config.yaml
num_hidden_layers: 19
hidden_size: 256
norm_place: "pre"
parallel_block: false
init_std_down: 0.0
lr_mult_up: 0.644
final_lr_fraction: 0.05
train_tokens: 229100000
dataset: "wikipedia_en"
Each number is 500 + 25 x the weight over its row's rms, rounded and kept within 0 to 999. Layers, rows and columns count from 0. Numbers have three digits each. The size before them is the row's rms in percent of the matrix's.

# layer 15 MLP up, 256x256, rms 0.122, rows 125-161, columns 0-127
098:527425496455530529526441479477487511499485509500493537476507524530503526463501513522512514523528521531514500518496526492511482496499496478529550486473509509473479514499467518536489494530456505480461505526495521466485508475514460488467457476473494497494511507504495523487501481490489492512471504521501516481495520485510472442523531471454497478483503488531476462528501569470448523483469
108:514508496509491515505552486525482473476497503486508458485461501496538439533508491480496501470478485494543506515511522479531508488475476484552508461552485488511467476552476549478514534494495474515514434514507498503531481526493500487504487511529502489519539491517494526450480483503512510507528449493526521501486459491494491511501501505511477516456492502526539580495527537484524486511499
104:501492458533517520515521497430517494525492474530498551464470472493514481536504490507491453516491491513474514507497506448485508475490486503495492533535494488510529523488491479460473463522560486555443548517500484463504498492454525460555504457530452508505484538486492475482513489489471533462497476466549502519535450517468549509495550503486486553513500488489503485435497509503475472494528
102:475495476436509522424491504482551461463518483517514498487499507489473498473490524475475504548494510541503505514500508483461451498447494561516527476526539519531517481481528455487505525495505519480562479473517518503528532502534509504483494486461486490481480465473497479491545510552545550517451516491518465503515514519534473490533528468526477472490497498491503479525513481531495530539518
100:501513477500480513492481496478537505536492524494505521506560521473488500469520491454510460519464512480478487564466546512499537479464516504522437532459535479528504473538480541508519496494492528506488524503475493518510506494496475507501489482502491456531472468538496459510522517528466493512497485486495502463534473457469531523480550509502489487473514501514503512460485475535480537499475
103:499478545483527541544490457520530488506471461460473475488495519486490493510504456482451520497495453518484552523471500557558531472519477534467495488536496449517478507492467482530505529504533480491513561499478512456472503439504532491470507520475504521506491492488489516478456535507512507526511503485479471488469504521509502492467494488468548481477498538521515476515505473525469503504526
107:558543547477536495513474483531469521464500503505481509469519494463474495496534514516504483516471480503523473478540511514483542499524447506492512502471501492515456504528494481480531522532522532539487548521502523496446499509506494495483519511549496478515505533505457497450491478510508535487521531497493485519453542467472509508481509522498476475503538497535519474494525451475497521518517
105:522522511530483481488510490477506511493487504490488451517465502467462500490486483522518471480525445464516504470498478478534509528513497496458458481533507513459508497526519529505466502484440462454477534466511456522497494444500521535528485489440532526525539490535512485480454466504499478468502496529476469496491492521497484551459462489518550519475506544510467521489520442512496469485483
089:480485467557493550483521527506506549509521471517498483490518511492558504527516513479476528526520545455479501498481474426515522466474516533488494498481500483485499512516480495500488469451449509451532491477536517504487514513515524460485559503477466506512492456516539481514521495529514503517495487494504464532480537490487459531510509553526478501507533501495482474472530492532525508539509
104:512466508489491492497478494521521465517519480465521525521509522502498512491522504508519506490527473508525515520511507498467492522503524458526463481523511512505543495512507496513517499561489501504468487520450438532550523515477519505508546485560498463517495486502518503481551476529499502526502462517462478488477447506498512519486461471529568492504508515483521497577477485511503489476500
103:508516470496484479497514504477469491488508560486491496443513523477481510493500500496471503503507480515514499476481494485466519480451501503508471504516517522493498488522511478513517506480477511477462526515534505535564471521515456531518508473523456510485507500478479474503481539540496501486497516495506498477556569476498512494433453499505505490478499486490485444536549496529531515484510
103:497515538517460484497513514472519508507493528514479533454506483527506471514466534488520451497455482528505522508455543527489559522489510505529487519506494490547481506501501531474497489514523500515472546448531480511476538507479553523486501513516471502510476546498522506487518474484464518536513464499513477508491475497504497509503509485460501522461506493481468549526514470536506475513573
094:529490491516490514460495496499487498515494502466508443506523543500511505517457519487475532517501515534477509498494483476556520524497481484520509482498480476495496506475491506512520529483509513461518495477484501529511440506551487519485492492476475465488490449481487522478513550501508516538470513527496519500460538536556531494511535486485503534485509485473512481479483535514536521466521
107:491495469509503526492482506511467520486504498499526496519504527486469509514460515523498476500493498463495475482450510537517510533518493495510487500478543495477493522507520472504539508535475485512530519444496520483494555506531451511484473543505493509546453511461499472500521524491524471490522529511504535463471474480458507506513516508503509460529485513500484497481457553464494509495506
102:485490464521485548431517516528515472472473507565557479495519563555498489482494477475483554495503484515482493496492499481487527501463490468477515515506512528519529474502493501493522479518491496489543497508470502482488495503511506490525466492574487475500554461511491496507568528483483472498500523541488481497524456499513471474538538507514510502535493468498499516505445453466518489547490
108:492477529487499479490510456494464497513513555483515494523512509480513481555511486529526467499501514482551497533515504501508533505581490514502496487458499546497533477518497503493496468521502505490527477495491494541500519492503474529522489518497498444536504516540530499510521463516520503520495530491562522505511510513499479493500459589501528526477425496504527492470518524515535519501533
106:530511467519505510502497557498483468540507499484465504499488483517530497510482520549467533581513456485476486460493481519521486532522506504481510544528532461464518520493496464467482486517502505482464462463500490477495515497522555497529525541510484547463460495555511491514559504529468525503523517506482506523524461539521531493513512494455507506505479473558514500513515527473483519480527
086:489521557476495459515470474542516483504523489505500529480512490503497515527518531566539477471487509490506506514516507481530532484518513464482530484506509479509458531509517513448507538497541452490483492493527504525483524504511464487473513502530511509501496514527518525492446500466527509506463468494485483534526562539476506562484455498458497487490500482514511499469533515450514530533498
102:515519548469507543550543492539513475509468515493525471491562526493530498522487559501507491485503501550494496497533471523478492507550497497501491451476514523532469501495465480499552495516478540500511522561480504473474443491513508499517462522495458506502567493505461476500507496537499536559476492481481502531509516485497534521491489483474499512494490519465494463481510530469484496483511
096:540520523552495461506487507536525515518537530463498493463509450495492491496520526520502492536513500505526438471461544504506504456520518510503498472513494490560545484548491468497499481441508491568496494473449461496540525520506497494505524527486510511492567473521502507487495533502492521476466519543509507505510493524456489548464496483539478504503527543508533438512482526504464487503492
105:515468544495538510507487513515501500485451534530479505516494542476496507488517504475457541490484530494483484503475491516530470495545541486486475504496502511509481510470520507514466465508513538528499541507510500538520546471507506500526494550448472511504506522500514517465490507563474483507504518513575509457553479504504477549524482448532510501495476544477514506507502535526520474489524
109:486474517545486495482483500492469516503492465500476490483481508502520464442499463505471491479493514506523548521505489471516517505518480490523477498526489503493526504454463504562514523494452422503516487478496508525506512492498493521547516509489506478486507562507471494531493473485504481535525446491528487522538507476483503521496474525469525485482531501495487498495463490543514533496523
111:519458534486524507471506479538527527483541550481455454485474486506486447571521506516488510526512499475487523492508523525492507485510508519523515494489538526493499467546489565493495535517518489518473504481531502495535513479482495503495508500508436530509495493493452514492500497536492469501503510484472534487521482484504476538509496518502455491501495441496503485544551436501481497525467
094:531462494476513514500482584477455507527501498511560497537478548515512535478496485493498472525553481531459478495545554484520500503488498439500487485499493526498526510481476516505506491530510452548514491531476487516526514506492501494541524489508526493507473476504544513506527518502487458479512503494482525469479497548515546540472465506550521473551480469497522492513497486480492492530521
098:493458522514520554481509471481460517486440543478524501463559527550484498520511467505522534497475534486521473465549488505533461496503493481478438490478535490503489536506497509528504509509534460518504455488485482471468500477486499467520505481484490521498501502529486483523506465478494464481476511528515497474525485486531535530476511484480513500490506512513521522512525473492486478478466
105:489526512472527472481499512504500530482448479490518435495535472474473557554493485503508475501441524557510468474496477510513455518505545482498516510471475540464450488504542490470504553497470538459496499508499512481479496493480532483478507505502530472498508469466518494528524501538465481545514497503479533490504496519511518486491543489509487520471527530523544501501469507550469524437559
098:526498497492501467481523510509494497463481498482514511504443501495500521456526477490539526484530500532442488506485496459516502477477511505500491549454499487452483487499440476479566528550471456475499493494501507492504516497504543522515458506506491524494515459528523519525507497486490516472490530522492492506502482478547502505480541506457466501530518525527498481492483482509465490520543
077:502464498485456504499493534508530475494492491515471501482494502475474452515511434523534456528536475488541484506509515492515494482566488496469462513487487525506488537511488510487506559519471507483484472521498464497524497504484488501490493497525505486507535466523481480503483512511522500520492511529517506525532473477496500484471442506508477507426487483503509494477454556473517472472498
097:485506504482483465502510495500512505486473493554537463512503493487533535463495521518472496461492490492504530496493484478496452481489466506491531517508497490532511485464481456561502484482487511512479494518510477491524451533463514562500538429519508522533559527496523525520528528474521463503536508494504481517469487464445550469531521545517500504465497488472493509490494484547509497536527
099:446513520545527538559469489513484530522491511445480491490514477509488479526485473500513454493448540536506465492531462476524528437502483502511502513517511490505449481488480508474478468467496508498453439505460494509519502518525516510506514503509490512526497479509515500504451496477524471510525491471510515451495515492504474504491450519465501522470512489556506463513503492510512480485501
113:518484521493484474471530487463520522494573498524463478501504504472494472492506500508535475517463468501481550502523496476477467534494463488486540515539509506507506475497506489465534473493478461511499483513473511528457476443490519527467476525489475458505520538439471469508522462465531508541495506516454476463478483478500527489526533536542506485493502485527517480510501520468487486530486
097:550492507512527464530507500506482455503469483509547506472489476470524487531466481486496506519542469530475511483493469517491507491487504490550482506544492533496471469434530511498501478529537443474495455542495530523460488513513535510456511516488501528521518550482505505477497544494513478483503514504526525508492533506479511503526477496476480481509489475497498494455532506520522476527454
086:519516528502535518530477500512494528495496480495497501505517493466556544495529483515528514499530474516480466517478543560471450491498457485437518502497519505516502489505486452480530503495493475492518516538530531532488535497491525530508496505488482480502483537517523493570505512506486497491454497510519493440512523508469447506489504503486492464509544529495505502484511520488498524517491
099:533501510530520483501504485522523523487494507541515479492452511517486491493504478461530519474511469499553492461526517523487468531511483517508521485500482528516486496504483510492494496508497493465509481483539503535497489519510496505476527495478491494480540466490517459518521531524519459478490483528451529529508526518482502468501493523547499446503526466478472533549463526533478512514569
105:483488441554480484488474544499492514500522519526531492527517499497490495513515539517511479512512480525508503534475522514496508473494468496503501505512538472517487467489486494498488557489517507498529479483544515464476469514490512460492507534454468438542472490524473534537488468536460530456513483517506472474507469522511509558476500498550450530424490517477558522515519502450516522499504
100:505501512539509540501509532513512499522513539486496490537533485493512472491468485479515481508487473504478446488520484516498530513462485488476501515506526471570525529493523437498517510507505522479526513530501509477463494466544498447506488482496464499521508521555490517502462517506463540454523470515520484501515481460494533478522517486482481481516488480516503484507537468521541487484481
105:500475474490483546499503472520499498484502527507467507525464466461487466488487545452491491493505542547519504477504507500484442464519515485490483523500523573499461557519496487471481510511506496511561488517481457508456514512485511483482548506505494512506485495550508519511517535529503511461491452502455464506502531541485490526478484511457478471540458483486498524492541556505530490538522
# layer 15 MLP down (transposed), 256x256, rms 0.169, rows 125-160, columns 0-127
097:546504494548541514476483542527485482476519487506486489500517514480521475533484507516449528479449514519498508486470500543520531497547494497551537477496483533482487490511494534509454469483505523510493460475514474518479489510530539523544488535528500492488493495426505513552492518515481490528525494502514478526478529495428507523520507490479490504486491473464531512494551460507462518522464
098:529498485462498491507508545485491501511484555482513465536515514491464451502538505485516485505473478523571544489533499493540534520465473479531468468506525456491540464515509484521511515507483495507531448528533501481489487503481521495510515513527489461504464474483538489469489482473519477494547500460528474460545480513511501557522507493519502492460535460494497511539528479497543511505505
097:480514508512543520510510484485479498536471509469509495503497505474498534472437496519446503506499511457488562474485518480462528476515539460480538512474487483501478503536495558504545491527511520525471478518555502471504499517501506522500492486470493508520465517526462487500535477497485476522513475533506506546495547503530528493504508473494504543503459551507509514492538486485527504505508
100:474495524528485452494523510536520481503492481465453532512504520509491482505519551481526526491536515518486522508504541479496496518549519536507485502513505502504502540493476481506517520512482458486499530444490553499498488460507517492458511476472523516499512479533508501522509538503518518454508456519447521465486491501495492463491538513445440450466518511498573458508483516454504544521500
100:539521512486519541483521535480505450511522500465537505518506515507543493545485542510492512486557532516480451468477485501513443488495485500497485461537469483496484533554481499497521498476503478521525501484504521530507483509539472489509493502497460492487539549523483493566493522522519528516504484502517449515458516495460456535506481470472482490506506467501492521525529474469552565480508
103:501539462489465465501495460461521464534524478470503491507470544527490551536506513458484479510499485535509491495455528531526534522508529527485477499519491507514528497500500496551541506477491552504484493567490494478477502470487519474507491536498549475538498518470492512487423490516475548480469457498519447493456481520523511479487537508515538479505498477553513515522487535502510502494461
108:442455520509499521464514473496558487480534489504513519494528511499513472515500492519465502495500483471511494498483464487509497526496484492510486489478496482478486510498502528509547514502529457477504506521493496539480500450493515495472488501520518527534533546532445494525482514533494481494480490527501471488515554511529526430485513499454488512486501482525477476518501493521460489463524
104:459510506471455494536502542543500554489478483516509507519516490551489525458556515504492534503462498534453513515480489491501492486517475509492486485501487537531535504542482500505523466537540547496502506453513509494522515514511494466491508487458539492462532497460523473487524520485526478464504464478465523562498523496496488518487466483520509488502474530496511504505500524490521488484489
095:523485441500472502507450554466485450487499472538545482526471504506474489488490500456521471503438519498536501560491473545466543515502488484504498516487496509520507493495546528537496468550482546474506512502500505534510528563525479493509464503517521444469516501500495447473481520486511481483467527525485493500529453511476493472477518462516509481495502537485471536499495495491494526494527
104:494535505508433529498495444484507493510498481508511504517526512484492528530490515469457478543531451477470498513481527517522480412511524520461497516501486509482451480454504547457441514531511502489482509509505522510541496497470497484515506528483480536476493523473519486488490511500514518515487504478504511493504492491525509493504509464477437532527530499497480557516532511487504546499463
104:519469494512486524480520516495462489531426528517492495521513488500533504524466503490462509470492519542537504457516501506534458515497486468483485476511515536505486438532513505468461495508482488485449501473528472512452511513495491487534447475541496494499536514502471504560485494500568458515527494456481503458511471467475502497525462501474470454501514481497479517510515514523530526460493
100:529454475505478483511516516505512517480506510539493496490573484508461518511461483470490447510464494510535477521484498528474524480516494526521494479502489551496447523481508563473500505526496502486478516521490517453510491512509514503487504499510488489488518462509469514473505472549546538464502475497500525523490502510484487522515498481491451458522547533474505494481493492509510460520528
095:474464522528469469517473492532501518491499464471480495438514478476513508497492499470481467455470520512472517540503510471504496540512520478482491506472486550504520495503472519516519479513474497483484462473500499503504517478516473558508498523474499514492493482489470527489518494531482484519473505468509479502492481486525526500469452524484471405494476485513498510463502475480497477527522
101:523491481490471534490437506451511532517520515497511501517487466528528479450483486529470507501534462466531512527514496504500478510507491521531505542511483524530501465511480517562518542493486494443543523469484504484498515533525481467537486507525529558524486519476502490493475510499492485433498511510473484492510518530511484508480454493523513500485487469497485533492463541434495547495516
097:523502524497512510500465516498543513500501533497513493458503531486477433456512509518456471485508474522502511527434489499503536490477511521481506511495560503479492510486523494518451474506462490500475467519513497484484512482512525498537478498496480497468529485486502481482500456452491505502514520527533479481506501510464506487484541467495505461538495508470545482479544502501485524491490
106:519517527500519527500506534462513504536495506493529495451489522478497521513549486466543501491492516487503529479478494522502516476508497500497464502537542547500515508524496514537422506538519520472532517494503500483514520530489525497519475533514503489523499489503502479488477479535515441503496516491483496457519491464498491500523490502505530461494531470504519490505498499484447461507502
105:534534518544530464490528518500450474531499490505509542536523504484492515483513508471530534488475510498521514538489530534549495485517497510537527506435450531508479481473495495472489546517490460542487479484461521550505526491492466495507494491521507526517523441465485471511509497492534497524476477508543481524530523459526480520496445516507496515496490482521457507504555495535513548548489
098:477461517516496500485498491483519505497488525524478496561476469503498505500485470516562485489502537518523522476514494551501480504503522529497458497493556483516509470532439501540467483480488516484509445485494515490496483463510496516524538477481452482486505500478477506551501487557471502521496526477486531468490505510504505465481497525492459475534534502520496512528506501525470448522519
100:466518473477533486556464476543516504486583505493543504506465484531511489483511556500508513520498502511510459517496459497483497507515489467499491517497529494513467534461486461516523489498495511522501478457516536481472497510500493506485516499511503503493495510503486501502481482485503529492534518501481473483519480467513494512481484481458522514509538457473537536505496496484550513498514
100:504509467516495519499512423476553479489495519466521517507551504518471503446521525513438495467504497521536518518513492503520512486509504495517488506447526518485504508490517497517496508514506506536566460502495522501501502479498481563502471502505493520495499517503479500536555469484507496556510547493488475460479566524456485455512485485535483474491495488512457482533544511526529504486506
099:518487513502514505528458473506553472492525496504477457512522569471459490485497532482507485493514541499461517543491499510472504527502530478514490532515540487514479488537507524510510515487580522496485512463539531501495476444492499503536548514488533505516499489512458514502520532553526528501520497511495454516491488515511450496491555452467493506509472515472531519451520492524514477505482
103:525450511492501472502489468497484461526463460493520479484477483500515469493476426556507498516499511484467553499510483494511501463441492518507483500497474499541507486517515508472491474536515528523497546517496503507547491481501518509523527490484538512502487484491455504511480472478509485480513473480521518499499533509476521524497500492427463514511543466511526528485485461515492539510514
101:498505541474519535521494486508509478500474496518528450478529534522499516544482488478487491530518523525484491490458529479497532485498505512483506497490513499501501506500487487512484493485524503518505484483478481496519542537529472448495545478525543505500551496487444496512550519514482497485481432512509509497514533523522452500497473549532489510501502487494512517487521499522533489573545
096:522495471513504483494534534462484557467494485505476495493484539525470542544463505540523494523487453577482486535514482492508478495498460529437514493494514499503492486498514504510499520458488493480474480489520472539490513481493504464493530517483521495482495476501467528474508515491528497478527483526526545495464469506532483534520500513514491477510484533487539477471519483505501491483522
103:474490478521544492460477471562473505545505517558471491471514485468461533484506451448505472483488473530524454534517461488489504515511499516540536482470483576547510482480520524454550513489524507517495472490506511501506452457514510490503542498512537483490493508464471472480514483502504495458532515488468485489509508480497506498487498505462484515516470496455482514498495542496495497497496
103:509565527491456534508470529562475538501457507506548464507487494474484488492518494474497483497461507500471478471460480544514529504478498476491491513520509509487495501501503483510470512484498509489498477512514513509539466540507538533479522502477546518496489503452515500497457466482458499517504487438463507476477532560498477479516435423506489545488493497538487505452499469527494482503422
100:452499528482533469506495522511484497479517505518516515540448513529501517521513533486557506492525479519529490506501526482542527468505491491480518519496516503517505520497510472515498530509475474523523442479509499472497531518513514489530535513505500538479543476511476523489492513467493509476479530507516545454497480488517509466531510505529524491497522517522514494490512485478477516499506
098:481504516509528504483483459541522531526491483493491463476554481514489470513485518510421529501496521534504526451521502535506532437492493504508513532521511474479488478462485499522484480485489514455478507493515480541504511513496486519548497499487476533484545478471518524513505465531520460519440480471515484537493499429477522495489541476476539440550522472493475509534507476540495516473478
096:511492509573470489456536547500524484530494466515478493498512525478497478522502501497462473466509488495500507493497491517485486496530477519516502514524514515506476520510511520475525460517456457514519478516530517530507460476534501491539482501510465499507464515504505501446521485500460494558442500499506538508530506495511487522474482491478495494515513457513524481515521464500483463507499
100:509510533495489499465543535526530512495477555516509466502511504534478502469549498541474466453496480505510496482484471502510506500496504498497493532506477530523512506481546518570458507545480490514485513509524478494532464483462485502466513531485523509450464496521486514462492494459516519518479476515445476496507508504518492509492482493469475467505519548512516440457515504485509529471466
105:499502503465480512493502528463503551510502483489471500495533481511523491499497529490482491488524510454483499514488506535497493525518496556481484490532474564511497517455514503466525475499480465437521471479477490479442443523514481536506528448472482491484489533448536548544505467495468526527516460480515516535497522548533434532485479486539538519525507507451506560505483478522491519511526
102:507488510515495555521469511562450501523493534520481522537541506497491535529504506512515483468476513513512519502519486513520539475478461470527513489515495467511526519533491534533484504545524520505480523519551508517485464517493541483493494516532475514479453495503491521526504511512482476488513502483548493537503490531479484520477521503537511471519561474502530521529513531465533571531487
103:484525493500514472492476487495521529501517509479484509560476498511443545511528501495513527488477514523508493528507524476479527539512520484492517505508538488526537489486487502477507467504473549507460530498474495547504513470461481489531489502531516522511510466488475543444493512530471450479553472502547525489492478472519497461542456531500493494479507448485459510507496472535501492508491
100:484540469476477567501499489488468428465489471491496480554504550525505534441502526491510499463484509497536511521515505474503480471524488472544528520492574499443511542507504533498490513503473541488472494520475504521500503477507515534521512493477514497516526520473510502498543462488461490490500438558488499514487503475507472489517440435490495483466479482523499485507551501485477466479503
100:485513473517481511477469493492551505482435502472492552504549468516524532485443513464475510459472556499503519508496528489513531476505495499530460474529519501486496467483535518498492486518528489478442486491523497478464485523519547490495550490488515566495503478530476520473461515479504502501480497503467502494474485480516474510504490477475514470504571527499503508477462505496559516520500
102:501511497509498559490475492515525513504505487490483485495504508493475487464510482456524481469489534538490509499537476497512454497458454501477494522502489486491513471480518535521513517496491488476475494494483532489510511570485516507550455441495471520531466457516485495443480527493481478477490495545532524509502535525494489479471465476485511511534464470497477467495447513478452500521520
# layer 15 MLP gate, 256x256, rms 0.118, rows 126-161, columns 0-127
108:526505510453466468477503518484492501499466494484510499471539480524480495500495499488456492468466496488518494479492550515501474499488528509521516479532516514485445491515474499506523506466501497505538463500542519481544454511502487526539497525518515497552499494506500506512510501500515502513497450511520495463466496525506509514469462501510464532492481506526529498503523523485523509496485
104:549512492469478486488513501492453453484483508554511472458561463539496523523493507456488500489487502469498463486489528514557554554495458495480481465501522516481475499485537484512460476474468522521528504521512497521484527500511476498510515540517541534533526481499536525507509537510487498535539543489509471484525536491486510498497460490520513453514475445490504516503519531488518518498472
102:484519549490523445516472496490511498479488476469492517502536479526478517485561497487468468477502491507501506524527508523504483516508500510534508504476508472485519493509470511500427478538500533522499484505511482512518524534528486525513503522504520489506513540499481453483499459533468490529466498489537501486484504454485474532490514494454520522501526507487519493509459512483501498511494
099:529496520527552477497473499481500476518497503535545482523484458505499449490502562480513503527522507488523502465434454510494480523533509511496503508553486527546484462515509522452486483477536467502523506505458475518472489527477495538502513506479501493519474527493496498502487507490523514521510518478534505497452504536523479493500483496506508520496489498502530512486537475517513520495534
103:517499469449516459512476516480481528506547498486545522474500512469530501554516494519494516517466487466458521470520496511477508518474552506506497480504514499479510475511511497452480502529487507471547455471540500528500494543525550486488485487483488476553510501510490471500527534484528487513471526495469486490498472512523545483481483514521506477507479553511527496502491463477459487503491
111:512506511453487481529508439498457511556473479520547553495487508501530463489453474486472466483467500438507499510544528514490507498517464506455478530461524520496482514457489536485497500483538517481458557511480522468482483525481526532506518530492498526487536511512506454494468492455540517513505514548477484517532515477497524550531504465498488479518508498488475507534493483579509499552477
098:532478478517504493481537513520514471518514496485484518476513474478506531509453508505491510494528497492481508481494469520577488523481511482481588476531497514521502478500511468525507514478419464477524487524502497478478494488464527479507529507505492503500484503500488492499505530562565480504509510506529472498509530463504460503527460542509486561549489534467496509466475553525478501493499
094:476474478476474545473534470495509538499490488485498527529540468476506482528547519473511490541489507448510495477495440478548483494491516535519508484474488539517513501534509464512455529488525503503480505536516501516547504524497487488475515471494475525551529526506512541506498504504516519514466468505484489517478530477489498509484517509554502464536444481485480461478529469507488509533508
108:513495525479521472498500499577527553512510529490478518494479512515506465486493517494538522518489469504519559530510470482491509520480486474499469505456488509481511473518511457505454497477550538533520499445516492516516497512508488478463533481504515488515555545481526521542491461496534511476492480507515489516485526524490491508537509536516512465459507527509509505490455501457527489515511
104:488495497526456522514483513508506554527484543474522493477458509516536431530551480494455507511491521515517515488481527502505493551498505477487504508542493567543510515506517512503464516517476495515492511517512516486499499481481483497570498556477472499486516526514492468498493491495513556489493488502486501489511495511516499509522465492520515499500489503465491527465492527486474482509477
103:523484481488493469461495523484483477517452479507523477486443511470500495535478499494493521542490498461492530486505515509509529530489480464512498486494495497477468523517493510484520513517519509512478506483538441509498511551478491513491499468522540525445471552495472502529503482493494537464499516509489526509502500517517542497485553512448487488501490533526511459483506489486508430495490
090:474535538510535495498507486482551530510533512509529534497507511503509467506555458473524542527528481481533501541520489493451469480496522515473524526533499526499506494541463486527485448516505510502472521502490514498470513509506536490479509505499480525506519531557506484550517453451513522458506454513506479516547478486458502489499537515536491489516510522528481474530541489467465496482498
110:475502507542497527506507528489479517511468523531506449466497513500460508513478488465513459471500495487480476474460519539481519536508480542460557535514552488482490517522498497513477519430494495501511536505551509467450517455480481517419510515506535489498499504511510469506465480529522518501528543491505507499525523483489478444528574517529464536499484499458508514519476503507485488500533
107:478497468451478475476512479475528537539494481487470485505476469484486531496490496515495479484533510506528571517502553539476451570543505500500516522510517486492463494488517519508494497493514493473504544534505534532467512493541484488550505494485473505524468473507499467490506495535485506478545534486546527471554521433467466521497494491513478456496477513485508508477490535510486483481469
107:528523494488524519504529470471478534472524520517493552497468504519514507496496496485526465460513518495513534554478510521495531479531468523509505482512518528474528498536506503523486522529498513507519494539498495511482516545523457540511469520511517529524513497460536505541498485470513475516507518523536542491523440489508471471483475529536550478500535478473530498538496497511496516549477
101:442482543501486500504522483529460502472517515518500497539542530479487519489484510510494459466467494472494489508493532510473492474540477531481489434526502499529454505494480502500525463442500518520488479504537492483464480493512473488467562452485519466561490470471506477498501491490513485505478539474505441516447481499500494546505539498501549471508481540470512526458526528490511499537504
086:485514520480531489455485498536478485504485502525507478574482487529465494512448530475544480506508511476509527492530480513476521474489514504460487506530516515499512541527468543531477495461506473504493442462448488497472506468468521519507483497513479464470511482470514568535495496529471506505496489487493518499510524510484560476524521488454464488499517492493524532481519496511516479522486
108:492484511435478550514540447450495492492485516497512482460488505515529479502521475539500450464474478504519466534515523508498505496467502542502539496452543504504535465535516471513499466510552454505510506499491482507501492523498507488471494531483483504475485473555529485541520463491476459500469486527481503492510470489496485526461487485510467513476479519464545538513474492482485485512485
101:509508520530482485512504506519488524501521447482498450485491480499497462473547516518460499484478484442539458526496517506473448504531527505481497505512493478454471465504514492478462487504522506509513511513510469449446511516504436508490463524560503530479518480460562495506469500517528501525458496492515480452544463498490520502560503504466495497500482527452501459466504519504499496494508
102:508463491507465486483485497463507532505493523517500508542494474538511476519497524536490491514469457499537452489525464493464514474455481530475522458472500566467490479503478486538488538472444466537469525503494498478463512493493472476483503478496511567496502528516526501504539509513491522494480522480509496550519509508493481522470504540548564462505492467528511487527494480546477496510475
104:530506514525526489441486519464549509473518522494467521535503505500476505511501539512527487482484547494467474487513516513451543507521497496485498512503472503514501522547461519453514483466545488460534490459572506513507520506495519500463515505491472469529501476506470533523538525465479505515499538506453480468524530502521515456508500505518506497495500508494506493536507459446492574522528
102:480516494496514511513474459485465475522446485514561536484526532502512541476484466509505518495502521502544469490492503482553513513506483501497543501529478488505508542497480483493511435509498481506506499531495522466459520510532518528502500509508555506480504497499499495510475486493537557481491505497511484514483516478489506465509498507503495484485514522521484557491492538518521502460510
094:494515506509471497478505481444501447468491506553499507504490514530464481492498482510499460495496471484458465514485556491502522555513432481499488531476448503491467501524495425515518483472497519494511499535469513478488534457455422502517518474489484491472497490512484481488482524487479540472474526476486513478495490488506483483470490518512494449518496542493505529507480476466497523505532
096:492494490511489495474484457461553505509511516522481462469499514502500505507579509498539471490502533504478507516518497481534481533511505507517482513431484469493479524512511499520498446450516478491506469496475478526555488489488476486546474510492481491538475539526479462489544510493488514552514485486507477483465501482511471511483522484529528477487467485479487496488465515502534514508505
099:524475492496553493495555512502523483521488479495502501493524473498475486504492479518465486519494490533475522414480509477496490494517507465486504517449459509478482463517505517533488497549550530513458501505493464522488475554504494501476488488528523481525527477539521512482516521489471474496510520498493471504516473470511489529489517521483510475501500545492493524493541521491499499509513
097:463515504530502477486506455490491498523532502528508478510516457502474469502524532458519436492510483474509463517501563500465489513524512510433540496508502446526493491498492485545498507470476507534492519488529477499449508499482493482518491526516503509446471462492510481472470508567495452494509489499522471492503456518485508491482524497506494478458508476506518504540527523553475490494452
084:485558541469506544494504534473463515474444527519479451508499523455528514477507485523504494501519499471506545521536504492497503535512505516508459474509480538502482509507476523462547487512530536572506545508506523492534531471495505471485479485505490487458483514501533532491508486483505541522516540511510532455532548520511530485551499546513488505503483533456502511506522535494496505495501
101:522519524508478517523476498506471488537537521465503523484507480498522477494540489489499512501447489479479462541520495560537517502537464449479487461516480531531467451558466492461490466505526484507503515495490503518510480532504490480492523460499475503493469511515545445430495519462473577487491474505494495476454482506513495488477508463428455457530519506501496507515470503517457468499490
095:475500475513489539573509525484463487474471541435454482505535513525472509497528478513488540505505489514514506486500501507529519504497504470507485504497501515502450509516477493477564488533472521476507529495455497507506494495442548527547456524499512461496484456441489515482508514474481477491487504516525489482466458499493511526507480503511504512481512501521446459528469499473502502505494
110:525486509461520533479534456445485512559524465520504483487514493505531496494486478494502479469430478500486466501480506466527468546498471489473488467543483516507516532503505459526493512476500462532547512502507462499524505503529427513466475501517514464486471513478517522516506503466508554515518502528501507513507470532459535472491505496513528483485490513499504501553488500512484507508519
104:493516493484493507497476468495488500502482529519507486489492478512520475502447488452498489472490510504487528517445486508550521498491508530514485489471544512505474478529503458509509476463497490483507505548483480513493480504463500471515480471493529523503486496521513504511560524501487478541450476506553517473517487497501501537544487481486539471508508498518549501523564474513492520520527
090:460485491530491479490487506528484491472533521486502566506521485530547501503512521465528507489505513528492486546485540472487512481520518483519491463474491482549537464511487481566459506515480538502464496486540508511488486540511518508498493487494536507510497458484473527497526521520511494539514488512478526507483544445511517507480503537495553479506533506484470459512477494486498495429496
101:514477479467514484491509519499444487500515511457501540507459497485456475514516518455521505441481477516538511438478512526510478496537514534498482499498529525516476508497494496446506483463528496501515516481528528493494489508493493537493543490451511514513513480533474513529512491514525526505504534512454516514486468478498470509452499486536481482499498512517532502493529495532460496555489
100:502463451490521507482502512485534461518472503517514454508491497516490505461497487491498530518513493462505534497478526480493496472506431501460462499543539453529481511493561478513532494511533525512481480464501456536460461513498489519478523451494537454532468495527464525518489500524501475461477535484514524500472566561513506469504458530553456480480499489503558526486509446489538516499497
099:470500516481488483484457472505491516513527500476470526493492511519466504526500486475512506517514497510546512490471510501501480511530503515521528501517463527434493494518495509504510471492494497473522525474485526509496520538506497566490484484466500504518474506479461477479522492493535514541523521489523515490507504525527503504513507507466497510462511501456466488507418579523459519500490
101:550495529516532460516512514532491548522502549521488484494487520521457525490478496499483491476485491486530462478444484516496563522511484502526501505501514468481514512484493496457435511480510476488526514531467502518482435492505540535498530523495505487504495530520536513432512505521537523453494486477492509500491508484495512506525507523505491447483453494460534498507506533482517479507516